From a checkpoint of a small transformer trained on Wikipedia.
Training: a variant of Muon for these matrices, 441M tokens.
Each number is 128 + 32 x the weight over its row's rms, rounded and kept within 0 to 255. Layers, rows and columns count from 0. Numbers have three digits each. The size before them is the row's rms in percent of the matrix's.

# layer 5 attention query, 256x128, rms 0.187, rows 159-181, columns 0-127
091:179133146130082218180090117109086104125146141120154169125145121121077131169149093147123150170121144101185097107219145152073084088098131115082133112126113135113144110119090177170146160157175162115165178146161114146060123103156131146134085141090076123142141118159136113109099144204125147171166105155093200116104064121082141157126142168122154181152124150102130161112121091087169103162116
087:167087142134139041079085110150097165112146072178107151126151137105132133119069110111132141120059121153119117119089122122124086120062120138122124086110201117113196130093126134140101134150122058109132135075103154150159115099092186103116205170146155083085068113126099132120183100160116093126095148138115135107144162144118138120099121118125117158232155141137077158117128163149192139171110
090:145143127150115148119114088105162159095104156077107099109126129127085154150140117116191123188117126092155188223118121146153181125109067116130112124122161144149096207134120106141155097151182059123108114069129124087175119103117092121133105123126169168160112094145116140088087136127153158079078099121134112137114163148137117156087090102109140106179106075101072192157143086134137167176040
103:152175117146136072156155140189168120118172127135108112134121093178118113144143059146134159149109092115067160070158140132115078088095124135152161094171130189154122115064167124138117110174133140139120165116121106147099191165108151115087095087134152236116123147124119117102159148099139111135101115130150154048120179200142083086159135125135121176199150105121162160130088115128108136141060
088:137179138165077078124161121125121140152132113113070115080077108173184145166169072096127081146098120158119190134166131119135104169182071133115150159225160135147116151128129102130108118158166165137139146101172083082117171125122184117104095107096185121121119110115168109148081175114143152135106144160133083108126188128116160118149137084154136163147142131145122206096091058130126165143063
113:150107164086125163104062110088068090100069127144146165105131134093104102112115145107121149091153141180195131165099109149123126169160137115153094162101146121080176139167084089107113151128121123124155090171094164119173085117120070149125157179122140059158121112134095144127085107163139114102208162102113107190109129063092137175142159192145139109088097148119094140167196172139164117137169
092:092161131067144088146145118140121124095089080154188129159134135114057101136116150151165197077193094101127105146122123101166090115117103142169146096130100068189154121098154151135096085138085125097117141110130156107164171138157203137150153100104090121131109126135104189177175069134141117119117049116116191105114109178094101146149142149135088118149118155107178066076121149149131171180112
114:093134106122128106125120105152164071147121147094135143161114117095127127112091112156195116136094126094179096248123109069090136106113130124121129078123034128164084111122125161106178101099114134121112091122147103115177149157166129116186180126149059087145106108113075101170171088084094160096099090088121159111128079156147122147128146144050076105164113169108141131132106167124119136124079
131:115104101127140228147160110130164156113151114066120095134093125160187088141134119148129101156129141090130132141145135104097161071145167159091182153117128171159104135108144155113128131116150175113167116131126087117105182116100182124118103048137103160126157133108183120127165135144125180201082109159140110178120046164100132093158103073148194142164140114124138114106070083100097101064081
096:126113137108127107104148193147131125153131137146072132145156121168067129119120153127148187167065121157121105143152120130101124136110121149076111177141122082185104155138110107161150126140090056098082138186145130136184077110062156098146157139155116095155137151138053130135086143050132105075104136051151177086154147123166122144123140140096063107077146139205126143145158187137158147114171
084:064106180076135238144120123145101092137104130131189120107119111150134149158160156106145144105121112112130131115103089107102124110159096054123098122161115097107162152077090135173093147093081150164087133201153145149126158064158175110185124108077120205128106218136115148135132096096112106121127132148158087117127139135126105146135127108182123161199117105125153138148065100132093145180125
099:092115108114109129093175162111156113160103078122155138105101128122119163085159123152145101144137097127091091137117091142157090139105090052148089131117053037099121093174113146126150146099127130141061087109141124078174140127171115054163146122113173185082136170114132103145129127115111158069174121115104178092124193105083156142100121109127090076111119167100112079060144191110119145092119
093:094090123106149234071165121099105171069090119142120120124146137148146100145120137102126145191171126164070122094176159134133155116213121145092153122171166094125110163162133137082107166084132147134114126154130102104124139141117195116125078108150073198121158119121118065151153116127129116210115150128132201148167132101126142144074094153117175132194182124167138144162143111128127153096116
085:071092156109138054154124126128171127075099149177086180154116135132121113102120141077151199095102113202130105152141153121109126102135124106165126063101194169116119130132110106149136065169102133158126142105142115102086090081136103102089123172086157131102061177153141117155166154115129106081131126138170164098160139098151173152119120106141088132145172239132135154109093092146088181129148
103:123157138076096136132158087144101108136176105136135122061139120097084128100150134161064186120178115115163092124148123084136115142082088136149171119085124110139145146167125166089113154123124155046098135106114169117179106158140092151184145093116053117115111129147093121161138023141155169093147082153091157201097090162131117155129153129127065107105104084121175106140062103145148143125087
090:150117094145161191076149122124136132147093158143117145095088095125087147112102130144078173125131189078021126162159158136102132141165145150154121040164055073143170141121097100153129137141128125112135135104155129132145225108109069098121144151108158077090127136133133150101158089085128148119134128173156161118154175097184104187099160138106150123172128191137148118128155084117128146150176
094:052166101165141166106180141113065116121186148143144157135109122100170150069139174037102094065146154128148094166091083105143157185147158163127098103131129090144137162129135103138113157121119199115113098118076195158121168150129155105137161159193151163112088100136060112159122156133126149103097149153130130140108166137127142123107094101102091120081094102144065174150151146107118163162186
082:128114116072122095110138104097153071165096113153086178104138144111087101089132111144199131135116149146029107170155077076156181136153138162106121085202059115093149111114107119137155133134121128108103145148173199085133112133139113141159154148107152146089129121131129135133187129134151097132145124105171160084140131151150107154140193162104062081094069140122169103171093109191124144196128
089:152111108097091150130129101140089146069133109102168144094104161095113106147112166127082100087104155135092183098052146074167133132155128099153062165096182117123148113151146111134127127136109108168138095136128150094143169085155133196124096070068086115101147084122123125182163134065127174182102127148133113163185127138117161151170102087151095141159141068200142127124176059125152106141073
086:103123133092145117156153104112172198146147125101152139116129103095142118120136123115150104100137106128167230143098158077109133150166059144119168102106167078148126138119121192156111093120190126089159149115102138136136128129144175128097097053060109110168146218149096147164117110136133144210145093129127164148114101113150153146165110191162143186135097134077127110147090167070147074110101
115:211165145104147171102150140192145130161089153142096123059102138111146139147110114086059112160147152145146122080123139145083110162088096102119116113088116143174180115148142082098118152139176181137163125140134115148100135165102083137117137134165038214140137164170128135125168170163142114082195156117109064178158116112155117128165096131112116144125148099134124133146141053070091102145091
088:153077127081105096182097099138111091128125170088105113146132109146112105155093147114150136118141116134131091150154072115106056083157099148147117145166143083153151144081148173105176095100160112142116108136129112092130137159100108153158142167152000102122149114118090109107137091165097138139152110082101144124122126113113101125163129160105110165156110177064186130113200167166120169171063
093:176155134095220083137133138084164107078137158098175138137101179134138143170111138124089137167148109099199079082105156129088139149149145122102111137147225083115115121101157153189124129147159175139123176171134125140120131116102155135166113079044141134110113088119119125117144118150116088157085149103166106119141188115137108118121197119131162131180128171068125119142090135143175084106056
# layer 5 attention key, 256x128, rms 0.187, rows 159-180, columns 0-127
096:159121135161133091193093128100167134133107173129139168207103111115204177126085128106111140139129128070129137127120107154133184140123149094098141198056171170110126096175101125192089169102146114149186152133120119119127123192138104180136154130144192074094155171145113170150125129119100094140111121148117143051078161125121150116170133084139138114051166168133150165130170110135105130147082
081:078126142161107083148139131076152128104148101146134108121106099121120098189139176119127161104130087156129152158148142158082120208170152144133157112163132225164121095145136093103135092138119101069134130136129113151050093156138058142156061121101074150184129190208159095140109174115127105152180109103143145162096154125129160109137115174164143129121127061105168088117135091103120091103162
069:121148142099187114102135163148072106141088138133144183155101114186083121113154076099048113086121172099126107060123148134105150079121078143153130112130091082169203182144109116133059154088113104180148097091106154132136156159122177107160147143088121077079172122123102158142121141159148126173166211130094114139132180154115113116152112116144107134087163162208140107134115179129161122113134
080:126110130099138213129114129100130134151130148074095140135134120109145101089075091142119111077116198083086145135099148117113109153099124153134110156121118142158144148138101127092171153106115144161127061084097177102134173154145145103195108165163192064112112103059075139133207148158134160136110229126130154152130168176103122088103192117101095174114078167154093129154149110138142157131133
079:130130099118110090119066136144154147177136170109088125140203108096184112100119051143136096119093146091053141091112179117151106069134128181144122095135075112124089201099137141139186129150111149192093146088130108159183176152153180135106121122139148164136103060055089100101184095119093180098143126095091124131132124135117089121129114138116093157128086097117132120121158084134135162070120
101:114121141143073060098148134127129150117107105128185133176146116144107206169141190160134197149126095121109103133152092119115143183122120102105169135186164139145092127164177142154099139139132089109141182159099116146136069095144093152146131093062118073094127146161113109131060143103118088123083118115126178150115076109118172154200141088132151071086186127126098093097127187099105086084152
076:109115124099112128108113135077170124147144098106058165092113108121139117117091095106122122110101164121103172163087162107133095113139174088190163086159092116126109140159130116098130188116097133142109019118129156161170161141112157118195165161121136117132088112073089125148181080133117146117098174105143121137153163156143111155112219098106073149182100197151093143099077156161115162181140
133:085085139153180168155131153133138161151182130113076133132083116137167119109114111128148083146127160082071129156086151136168098069156203130145103091043097124111109140134123124109117149124106106123077074152121156122117177123077215065141151128159137190143107128070082094123189106141116140132117158122161058093119120169122121135116160126120120139178118136159134154135083095165122184184177
080:155102134178181071141063153141180155131135106142102064123165129118170158128103098144130132128166090148122120130114110156095101081085171159168111111070134222064150096168103106153137139111060087107054178105147122112122170134080128120109158144141143134139154205163098181169134083115154153134169150147151162075114122143176149147101106140147104145081102114098137100148152181103171120130151
085:091098152144088134118088122135125064132111101160101132145145107103075116149148162154101121130184106075116087145132112094117109145096161164221083132121159069197117146147129097161164164121095119170149140112116148080113125120138088105113106136157087084133162159158172104099094098103116148072145149161157159105143156136128124139144156090049087045124196179151086139107103213123133092156136
081:160162166172079132138125114110105120107112089102067165114157134186183142125111114087121125132111156139080116208102142077161114204195137125104191112153144183140192100132109122158146102122095127139128113070070073129093146088138132062109199155120134107100133102127137023122175102131137158149107130124127089153120142129122102168138107114116127104156147124139040146136147092084139133113138
092:106123124141157136116078156100172061128130127118136146050146177124068117134140147110151111124142127110079156124111145113137050121133157115141117025145092112147145106074165090123117131117130124138118120164084111118155148098122108106170163132081114072104100071133104122143145073135182057114141154122156159125162062104187111177140130154159118156191110095102152122202117174105088174176164
082:147112080138154133134116118081142118115113100090143152099103112171075127145169169146133082159080109151161191122152181129098178186115162162114153181147116083178156122177119183141119157141144085182130077177160132148073131119170100104137141115178165107097163102172154066162103092193096160111112099156147110141173159078112137165141111113057127073130177135159156137110155140111103080086132
090:155160096105112213145169129112111113157142135163124121144151100127153111122159132073023098128104101098209101131146090144109123161119084169136163113115114135109107101132046136181141153119138147108156129119110088087133130123097179118137117147135134172133155073127172092095107130172104136180128160095079067135145091146145087153127113184074139104205054101107192151119136091101093127118119
100:066136192098130202124091124134153072097113084146098166167092136119098095113117123119183142112097115133081131076115137108123118118174119117132118166142151171147183186138191120131161101130119141145144073145132166119172129118122136191087174160147099177122113121158075175151183110154095079129124068115107179124109109134149119124169136142101098110217111156137171127135177123197158180095092
089:132101071140180133127100109146165160052130156162097151071168135133160097126118159127158094089131119157084118142129083182167132099119164149091156138104158140141132121064072089087131105158158121122116141080154139154082129150168107124088164172196133092141082130203127106101138149148113121153139082103127169172143156163149171115084123124156153130145121191062169174121101149047092116107184
102:189170194131169189129115151156102112077108154165110084131171111174109128172139130103061124088148133133101129103094141163092128094112200169163111142107129227118196147138160111143094147174071084134103147122139206104106165120110146117131169199113142080094140162121186141160112194139144117156165173153154102104125112131126126100096113101142142167140133110159111104122130104149111167113170
095:192114098156147172091125125195135177105154143106118143121242143108039104123136100089156148100155116128140056124100126142089133123121147119149131111174158233101099103126122157058136106126137073053097123125092127144120120137122145150172176152141148131142121120176077089140164143132089111211133153126134135146116162156107119100084122154105093098129136098110159070123138128145115143117175
095:121141042060087190148129102081074123160093157114124113123151138103119082165153141113182109104161157139181136181076128136134189137192087153111145115108104066101143148152168157071161091106162149135191105159089088086133114139110118129189087138185098127168144114158175088139137123158166175144078088073101140154103114122070121138145122163178161138157119104117167140135138135145119125113113
101:059122119136083160136135091110099083172076108087140120159113107126199145113094126084126144157116078090137127103171165122127180131172043169103054156083064106186142105181099121146132088105157138144150083157150112081140137115179140136140055100148112145079154107115181097147125122173146089094091054092117164136106103115097144130142141097137137112122099173166135129086116106139169110152124
092:104096103104150128102150187215103180134175164134103119152093130182104186084146122110121150114126168130129126150126112150152127130086128161151074187158150098122150122113130072205145150117155173150130210120153108112153165175117154097111152164106044160152080087132117119129178167098130110160142119073132172121156152137146159098130108132166101128035130102125159113167159143165094129088169
096:192131100041128134160076167082160160136126112103185109114136114069140122114118129088167126094139121142167129100139132170161103117125106148163132167117121183040174115046101104080106090124121081118089135109121135170185118148114147115079144107140187155153134117194094143099116168105140175178101135137091160144107145183110117105106139154148063132192109130122138118139123131141121151038116
# layer 5 attention value, 256x128, rms 0.222, rows 128-159, columns 0-127
084:088110096137115107121120113168071186151134076116138113119165122169165142110128159125117155100206138167166166105084152147148108137138106118126074162109065158127094113144111123194139074129098086053149157162091139100105131190117075095187085129132140150149132091135104119070179115187133119105092141100157091145152130177153132151134194180147153129104134130105085101133174104127116040147165
080:138112138124118119205135148142094106111119128102114195106147184247174061111165124186139115161065174127189130192144114135072144058103113103124098126154070196143123138109132151140124100133090141120081069107119166122144100116113122107145141141139167130121105140092139155134172153122139167078112092134111075155172180138103142097147097137157121096095115063113101167144129113120151165139133
083:109091145122112180176123106094145168115126116130061067067083095168137022109139132091161152119099076152137111176099119091113112141146151133127187154116126126112148069116108146144126141146123123156162097186098110114192161156114119100121183152115114173125140149127153136119174129113193103077088047162152064130145156098124111142112106102112109152160184125149113136105201162153090155153093
089:152110094147108254144157127110159100134082153125189105083158157105102147192148120085146136119113128163131137162104095149149154059116181170118109127136095067167145091072115099131152145163143091122163143137127079112188158149100160049164158139062104152133083158122126168151163142052158177101093117128147144120138132151132108131178126150135088168154138116076105099136148120094121119107144
073:149110098116131205154138099157126109083082104140138098143135108147144169137119100115128132067147136125191130158151096104082190099092183150225146120140145188135125103175117172150175098095091091119171152131117146076158155122145154126102100122151157153143085157135051168167133164107124141109107174130107177142170143151071158141162098126161122158145158044187065119129135135133153147135085
090:109143157131124156171141116091125123133102121135100082115128114033139098156164124130126162156079151195215135141127116115056143129131131109157176107126144141144137120141078149063144132189125084137113138119115134123177099111133133145125100180105190141240112144132124163039160141090060157189120168094144142124133107157129162128087141145125083080111156120141177164158128137105099162106111
081:149127094209101125143177157078127139153166145095141092123157146137128161163187113122069112112117081094155159147151121168061173147157180138125112187063128103043162136097139107141126116161003160114136115098112145119090164117155079117114093188147074085147155117098111134125138148129149105124111110080122157120090098153133142107153079118121109135165135101160132075145131124166104168088113
081:090154183164148150099085096081102097112112141128110151112173110145043099131094161094127173137127110137079101097128100149161135159155071106136130042091131125185124101121107108167121081111085177174118075119100138128109133125081139119107162112095144061187063131113145147093126148102183109094160171130140111096142100173182129091043111108176133137104114134116107156119133175124075141180126
079:119108152128129194080074100058114095163132089170116144078096152100149117182173131117193142073085183146151137134136129108152071093123105166171119177124171081124122139109124124078145078144174191105134130151067093096129116107144147167119135084079127134169139051154133163146083075141091114139097172114097119103113091137139124096086113157123156146149104209090138130163170138147126121160153
081:049097076062124147168101168155190150135097176129141097123140119174070106172155171140172167088132123122090167156149141124103131103138146171173154156185120106156150170094136168127140143164157128101097100097141093112114148128095070166146177178099127124096103123200152069107176103181124186134120116153115190054128132104134153157126149054116132111174108131135163121140118138140158151144149
084:100168115145124150173089093151172074128150048127159077165075132177138109162164167183112095095141118136211135077186108135093100117113122148164125111145137082131135110124097187153125128162148129132140161141124109169113165120158206086056127137115138157130065072116098097129132159092113107149149116112136160082145105177089094138112142196139089078100187097143137157139072116135121150132107
090:083162171140126107161190122127090163089146069135077112163123178098136112181165080125160142105111122171151111126126173159134165126115110120119131122211124160170047137105106169069119130130093098143131118080177139130133124142115194144158081153191174053114116132078131144204129072106107180139155138113137139180106137133145088156127126109145145073123125071133167119157087153157138137162104
083:144102103061125158089106088166108187162107180088128113140073191093112105158138123132110109122160134166061188148184127101126144101127069160114152127228118113108129151116089128078159139134094087120129154121107152119092156158095174136162102170140126135104095126120078174125126176141099087138122099105140081112152169084180119134147051167098093125089177136137152102158119088182099142157100
081:095088132111131110094142121154080094144096115124111156134130107180154151198116176102115116111150123111151135049139144189091090127138177139103136150052183069103127115140138165181200160178177097091114100155140187148058172128078136160135094154093130132153153094105165128144104114079134132083073142161124117157137126141136164101142137113128125168019125079106111118105104100156143141142128
086:107101130179189088170148082125151149131057100153093132116125089106069149105121172095161120106128142165125175186092102104130126104126100109118110152114090073138174070098215062160138192171117125113117140140095163123138134109193127131131104075164101127095120180163194157167147152158145144159122162128146105185110166152148148126166077100107143166102100099159138140079133118110146160180160
092:104084111115081126158156162110120095102138129114143067137100078100072161135112073165117117090101139143124125164130087138101147058105134090110152093078123226139138126154179154133166073139083139162107079086125162153026131127178187077108133158081148157131114143158117096163094074116128120101130083118128149178142151112118172123081104176129144109083131177127080141126110157091129100118110
086:128078143159077143142184133215152195119137173107118144165081066137104100153120131135157127158141141131207128104168099126124166075117118141142131091059168131076079146140139130147089117148117173102186089121159127139131149063124119136134135098091088089106155142112079112117139154137118187134178151089153111158160082129153150102113082143114150121054059133111144099180107150078153137181130
089:112154201099138103143137096160123152164164151111099129094187169143125050100097150156172130075153155196114175127132104125121114142070173179138056141086128160138095147120128106146116122118201113118191114178069130161109064124113179121066109156120104170152104106115136175151154094064098169100136130126176110136069118191083118126125155123151105130103092134118148127108158094111138099163118
084:123120122104124231133116125143103116135104138068084133157122151147081117174148119091127169172068144122101156137075160091076139059126163152134085134166118090147137080117147106112062126150080104153090185122079128182175123132082114107108145120120108160106071113130153107155158111160046195128145130169145112153130143095149123090114107189154107139157191141167164118071165136104092142152127
082:154117217139132166118095175134177178112095146160179068116129137133113108107112113105144164179141125111130118120106088143135072127106110114128199155109159101071105086127119095072174142115161152056090140099195077102066145125135128169170132124111139144120106171133183121131134158126071117106077083091129092095136161154144092131145188160126144165182099108178190093112149135117097155145098
091:150122154098141130196076063139111166096080141156057129090136142105130083112140143155097150139156161154157116106111158132162133112117178207113099042171054136147103133104158174168117151155134229109101206108103128108130133142136146119131118163126101151144126083135155102122117157051123136126139125094151131104155073115114172119071081131125083123112154118154136142123189143171103082127107
084:121128107081151078138115113087179141096139136149156080207117192122139052136157157153127102111137157138090172189124122125156120164116133124174109154080119122142095072163111109163141182214058137176134144081122127150146155110127150131210139172174150166097110182127137174136121154133114169131108078178138148123148126103154190114128153118125098162150129180101111118134086170163087140176147
086:157116153123118059096052103113164152121095123136107088138177137139050143150147106116125078167117100112121108101091108117106107144187092116139111036197147021145138133121115162150129135137118108156120129165135145116157151160112109146082138204116141163097083127124103162136139070130122192142057109092144169098149092105105166141114119122063088102167114169097157109107121113139171124091123
084:082136157167113145128095085161129115104127125142122148082126153102114166142087165162142145126143114089095108163065111051111190085123079085136073219103134109109140118101140139140119182134139134136104131142109145025109170152132116079145134141152181147129174117077145100161195127122117137152138101144143145139155135109158165050125183136104160108156111186132146124148070175188132138184114
093:094145123133092051126125079082120117221108105164164109116096140141108184080116136130113122148145132111112103095145140121144225169151132138105133167135114065160166156083106136071132111105160137089149133109131105130116103114120103188079210116101107188170106197101126162133096110125134117082114099214109159109128152125108161142129075128140126127105097132104168137092148109106043106145139
089:131140076164161196131162104166089123138118090181131154181131158125135164107073135067111171120155155149129111067088130092059215157149116113165152064099112170086155119165191144158103155166124130109127124137148117129127071082110170116122153185095126082123177139140123079144157065118141120167106110162120098109094168185091167116148136147143126118112131147093112133123119142181077098087165
087:159069078094133177076148172114147128133123093135129135127131164137179139106073081158174080121170099157133138136143096187169080151093063089162090125133144046123120136130137104045086131172142152099121092119104132123176098164069112122168081117112135159115153160163143082143109125130173130112122155109142162132147115116121079140116156144173073151181134067170147127121129104083077168188146
080:094141125136098153125130102128162183124158098111117129135190160093168076077121161149174157166139071091090161092154165104130180096107143130110170145128133078165175154163191162162131154167103175140148135106144142127109184143094094131117096136119153071103094191134082060140107130096158202183120125051095097120121151131147115135139123158086107136101127121113119131071098126112129115092035
077:077154126083143126157117159095155186079116105104104076146124129131183132196138126151128121131130097136122113055130084157192136049109121109141116142052125146151163100168199152138112127147096094146123123104085142129127117078076119096117135093055103237175079151124174105138181136068070129144129120115132106180137108149136120129099139144113098119110122139147094142153096106152160186108139
079:092093125138137173183122133127110102154149170088128144129181114103112127101177169070127153172164144184131093177131111163103209137139142142115120159094177109144069090155116155157107065130177201154129153082095147092211142071147125107102123160148164150155113123150127084057075171060128069109106128167088085140153142134134105135122141134101083179107124138148160139107109165129121130100116
087:086096117101142062195059126065145157130116120123089115146153155119056139117126139061153155121143127109146146068153130099142124124137166165154134162092143110172136093111098122141118129176114098163091121079139123121132193084083128123109060106145150099087171107121095153156140108134122156066102220129135120123097144129107168114115148165116100106085103148107093148161172172086054184067129
084:140114093113155124123146118155186127107135106162093145158108102108066144113112149148129135150106109155070143077118165150158166066117126112140121116157105107116162145155095165143116173127158065130113165123148093127131143127075081079158035180177073104124114126065128147093115076116099089087105139136126139140170114113121124112099096141119134120254121145104174164076112137117042114128184
# layer 5 attention output (transposed), 256x128, rms 0.198, rows 128-159, columns 0-127
071:213150073145162163152115069144167138128173150121180071155146163124126125146109167110139130160192130101141085081122161139130137117135195169165136078111158104174105183155152126108099107151152175132162138170085192184115123165150194114099111094152134130110112111126118166122079120135149125100097117140160146117111084146154056062141113102160077157080166127149127136111109152119118215098124
067:122141136106128197114139142092073140064090109154093157138054126093097123072086174084096145111118084141057167081096069158123146146160134140135170173128118112188137139151203081155129172148121121169128152130112156090088196151117129113124185128062113120154133114096142088149146166143137124176148155150141183123163130112157117096119093161076188126169094184145102087144124095128119130129132
065:190113150175161141113136124092126118141131119132163116130138199123121168172082138089079171115110109147082147122092125113130118065142069124136066053145160102143107138115127151168153154147193078183119198086135186162089112097139132104182138174127099097121128088108158176122092158137072144157158195146078154183146107119148159100131132181106106137091125129140178171150094100140152113116180
072:150156184175187103122083141128149166157091085170123125144090160165188114144148125147108117080107152103101170117124121113142102137102094148121143093068218183143139117116156118134141137094158164184111149162101165146066124125145086151141165154153103109107164128128162176106126083152113117121150179184126051162170158100185144140123159158152151099119178204168205141129111136153111094138108
066:077143149163086116101087133142130123081167120118060178147149119135100112061186146113124117133133122193109119120128169169159090167132076133113127116123139144133178119109101138098136168136102091152071057126056131171092165173154142097087144136100081135227129173082135085059163136110099095157151090142153103149123086112100124101123185162103137136171121181110151108123105161103095121095096
073:132135135133102067111110093183173151094133102071139165150159109123158180109116082178136134080137117152015204135132117137166079121122100141147137109119163141115124096123108130126155161120114090199111152058131049115152175196162113100102140152100110117143154136118124163151161108099149159121164112156085142164185118142075146121114153169136112126146233123122166099122111146133159102113135
064:097139184036135135135129135087065128059103162126136213148142121172110123109199161096162137051198128183156121095099174070179083106118122122129179157201169141132114162149128153107130112147181134184135103170148137121152129101110139144105160103073134154144130097122094126125167146137152138155106176133082168141188144143097132151164153162109170109136153154124095147142127147105129124163114
064:136089053124157183158143049181116130094152084120106140143110125121143123140113143127156096124138137134164140094180114106070147187222164146130119197149070094108161118130133235142151159107121132159115178152124089140125127121149104172123116151169095096112134123095122152130116143123055141135091077152121146116055086122101098139149137218116111132103103153139110127111179090159135112111145
067:154106087159088141107143135145108146091135139126148080089177144189145165139123143173106125123104134096149104124098153120147129105063122174070099118108177110075126120154106098112128171121076142141112164184158110170136053095117109116147125153152071135089142206128175170166110157141155119115111097124127140093087199106162150134091027108135129086074119121103071103057184129158141141108133
070:164130185121164067137173128089108166064128127079124099139094128100158101095136122066109147169074124182103119116109148126105115147153143048113104142108214106066187135149152117116107097111098088193176132094142122147104144100113119128137075106109154112188130177133125062139132184125146118072117107114141139166161135144118129187091127114115123124135168156095060181148124055145098106142122
069:140135116110105116096131083181059189061069104149103183086202158143188101126129086110116146128134148199089112134109109192150127122191160165125152129076128207113124145171127062163088091115116133145143095084077100158110105173094131120132153159145124112184133174168130150098166165119123176122103129181121116114158117117097141127142140123119112133130170173107194135084152142147113133106150
070:171129115121159094087109160099122137106101143110155116142112117111159122085081143175081103155085106116020157126178105159170141149165137152156114166093134096061138162173180104115164160108148081082103129149085096102136178129116099105084138112044193176119125113119130069090143187101140160144127136129138153084137109086110195140114158121143116099123173079107106114092121119151189115100168
065:111170143147157125195159164136130137126098079116120121166169116150176127083156134119138125119111102120124103094101193139179176143112131137095108096026082162099113129158124106156114134115122142105180127102090120141208129130146087091152111113110165149107172068137157112105125097074136209027135150150137179199155160158098141157088177100131128128090181101123130155133100142144127139080124
060:187194121140073172094064170124126141168132113169170131109150171060135170097116137181121143139188092156092090103090104154156124145151106136104121127163129150165129135118153127077104164115121124162125140146084140110172099142157123132149101059139073099149171154187088204136156096176128106135089171132169118135152135115122141143187201103150099119166117190162127080137155074132127107100167
070:166114142121127163133114171088145076159209165161165139124116130134096129127099108109100155135122089095144142115056140081118105144118164093091118141145121149144152176084154161094158123121110159135080157170220153107117122116073114131192162152099113129121170137118090151139070113072120094099158091143135097167179091123169095122138133216077141142161065121142151124224123134100147092120108
079:115119096158103142088111164126126145048083155169129175152139132185162172130178179129110132147104122120098148134157142160106094132108177121148099184179152089137136099083103066156100191127153123119085102124125139109085146151082135087120132138107150113132133190111187145114162210140093173193139163122122166143154186162139089105100095101070157177191113108184102147098123145108127137078119
069:137133131040156090118166130113123095110118083124125108077152124091128214082215159158117120158112107140187090181114117094110149176096163126139121179205105139165143113137174107116079129138141139139071116094161137074125147103080158169075136089116160152162173179162129047093139121095174147115143107102102171106147114106128119111154083139120134121182099133143131112111111141150079115126082
075:138126045188103136085075074144092125131114110117104094120132147103176175174064175150104140123099144085160092107146108176170147175166154162166118109149081108153122109152095129154141125145057142133085154114124129152134113187158068127125152115160081094167139130068134170071097121126146067148113120156139084141148127119150108177083132133198087063166153114119151129118134195171125145103122
066:174093165121156178123145149152155113115147121132125068097094148160177130129098148157163122114134141160112191141130088132139119135166062128114139108061166104128167135121116134123188147168131149156110127157134138105104197103136108176190098132120098156132179084118165153164142161087153206079144141162144150132165146151104142157044151124076078110223110169117160113199157089132134128107093
063:102079076142115062160143156045166134117163131139106096121099090130138158166140078121115141116039103154146172157154115113122138116096081073138138181132173154119116175054119129187153140132148070110179132120105147201137100125080114110133141093106151068117155082158139091162082141143140116136144144142133127130226144079117144166145101099107127134105158205127139160129097141117129173140131
076:164128139119126145110160109199138114210135030107158122124171185167110117121099166117096122086150146088089099101171115128155184149195085146179178109117114126183125098148156135169089120116107095151107147061103138137160144125106111088153177133149091077099132124097107159106133118122133164096153137167136153117115137121191107155083203089123145079107156127139135119123153073189171164150153
071:149117230128156148139121146098136150108080151085097124117170113109169124129076084157150185157043136114106149101123154104084129078169121085128132102110144056144151134079176163154149141089140070109132126126088100141147153177092096095155115134072100110155145129114166133117141068093116127084160202115111108107172145095107099133129205173148083121137153200149137180152105109110129113122115
070:087101135146109127132152095132178150077082117085124129129162115130200110110111089077166165135141181157052159167174180099120157087149080086114165114049138178107168147120103129093149141126125126189161138129114084150161141118107130143201064107174147131134121157128133108115111186077104127096133160190107121107070134136144109151128154114139160161114200148153155169134145063112129094088153
067:221109128080126156144102139038184112165171141119116080160134097154126095150100096138126105160099144107096159086118108149118103116159119120168191070134098095192081127110151155111112168146137109177127146147194117129148123108052112179206110131100142075091139171154160124117062160182136168086150157140090124097114130131102121109168110142121157149160143117160144124106171081094139121121168
068:096085103124132121109131114160056091097124170114109114112141078140075086167138154064133139119112120125130119110122125148055115182101122101105088108158123151090188109159060135112122108066087154154156159169105142175137077132192125065102053101172142099095124088189133083143072124094071108132136132081121124156081095137118160142092099134117147143120142124118093129129176163142197124076152
073:195102144154074156166063127118140107129150131140154119117132112163102100207085143165128130154181109089074161097129135154118076137140191092100118172152136138178150137107117144124153120154102141143119133205083159127137147186147142157141112114169138168110071184123077155187114158180088116117154191161118144082119050126136107122149150148097191151108094080161105125131144084094167167148113
069:157177213111147128174129163138152177137100131123171109162121176073119110169161168169138139170080140089117168122139106125102170093157126217089162182132157180104051109109104177140185176120121098103153142104132123161147156124133098188102162097161154095135123088091121109105116037104123149127110141127142107150167172138115170138109152140155101100114121177116097105104128168171092144144085
067:152075166091166077134153123149125139124118128067159156130151124164093124119183050114128078152141163134156120152138149126088105143167113133141146122106157186128098147128116074158091115185175120118053151058100125128185145108108140128146088150068126122147138109119122075123186167096164076129157188165211177142127100099124106106120165172186153172169113175145076130167120104137137130143116
070:223104150150130145129115102139129100091061120163129152116131196187134155142071101128107138146111124123066146116130070188095126134155134143114162151135146142093087129115160131185138163146163128156110137070135134093136152163109127112116165191147128036151176132128140158123152201150119171135117149143112156097214188112119114136154171117090106121162176174172129113080155177164084127129125
068:103096153147116089105104118166122141098134069160202152098145126170110147114155132156123137127149091106141136066161153083156110115171149118163156119193126123085196113084147094115198158152092121156096115142143159119112170148166122104111086093153050088148153111087121152131176090147126199177139096122173197172146086122142152083101079192156176110115140139118107157148161079161099108110125
068:160111195088120180193175144180142107107093109076159203119137105138169097162128092176151083129120122175101147109167091110122158127102131065097162112151126146123145136104196193140169170139083148182142156095092119141157122132110129141163116150108116168131105175133122113090133119137124128161137090164135125128150140152157075131154149119133087164172182211098150112127098113160165080219115
061:087080137131158088112153110168165143148117152124120079119170150126168095111108099123142117136155182153134160118111142113097108157121127147125137114073137125112159114084124163103130074171107127168101106107132155125179159150125158128145145059096202156126160090199140145156129150103093186137144133129209155139119124163185113154064166145109044158055172105164085082187114083113187115136104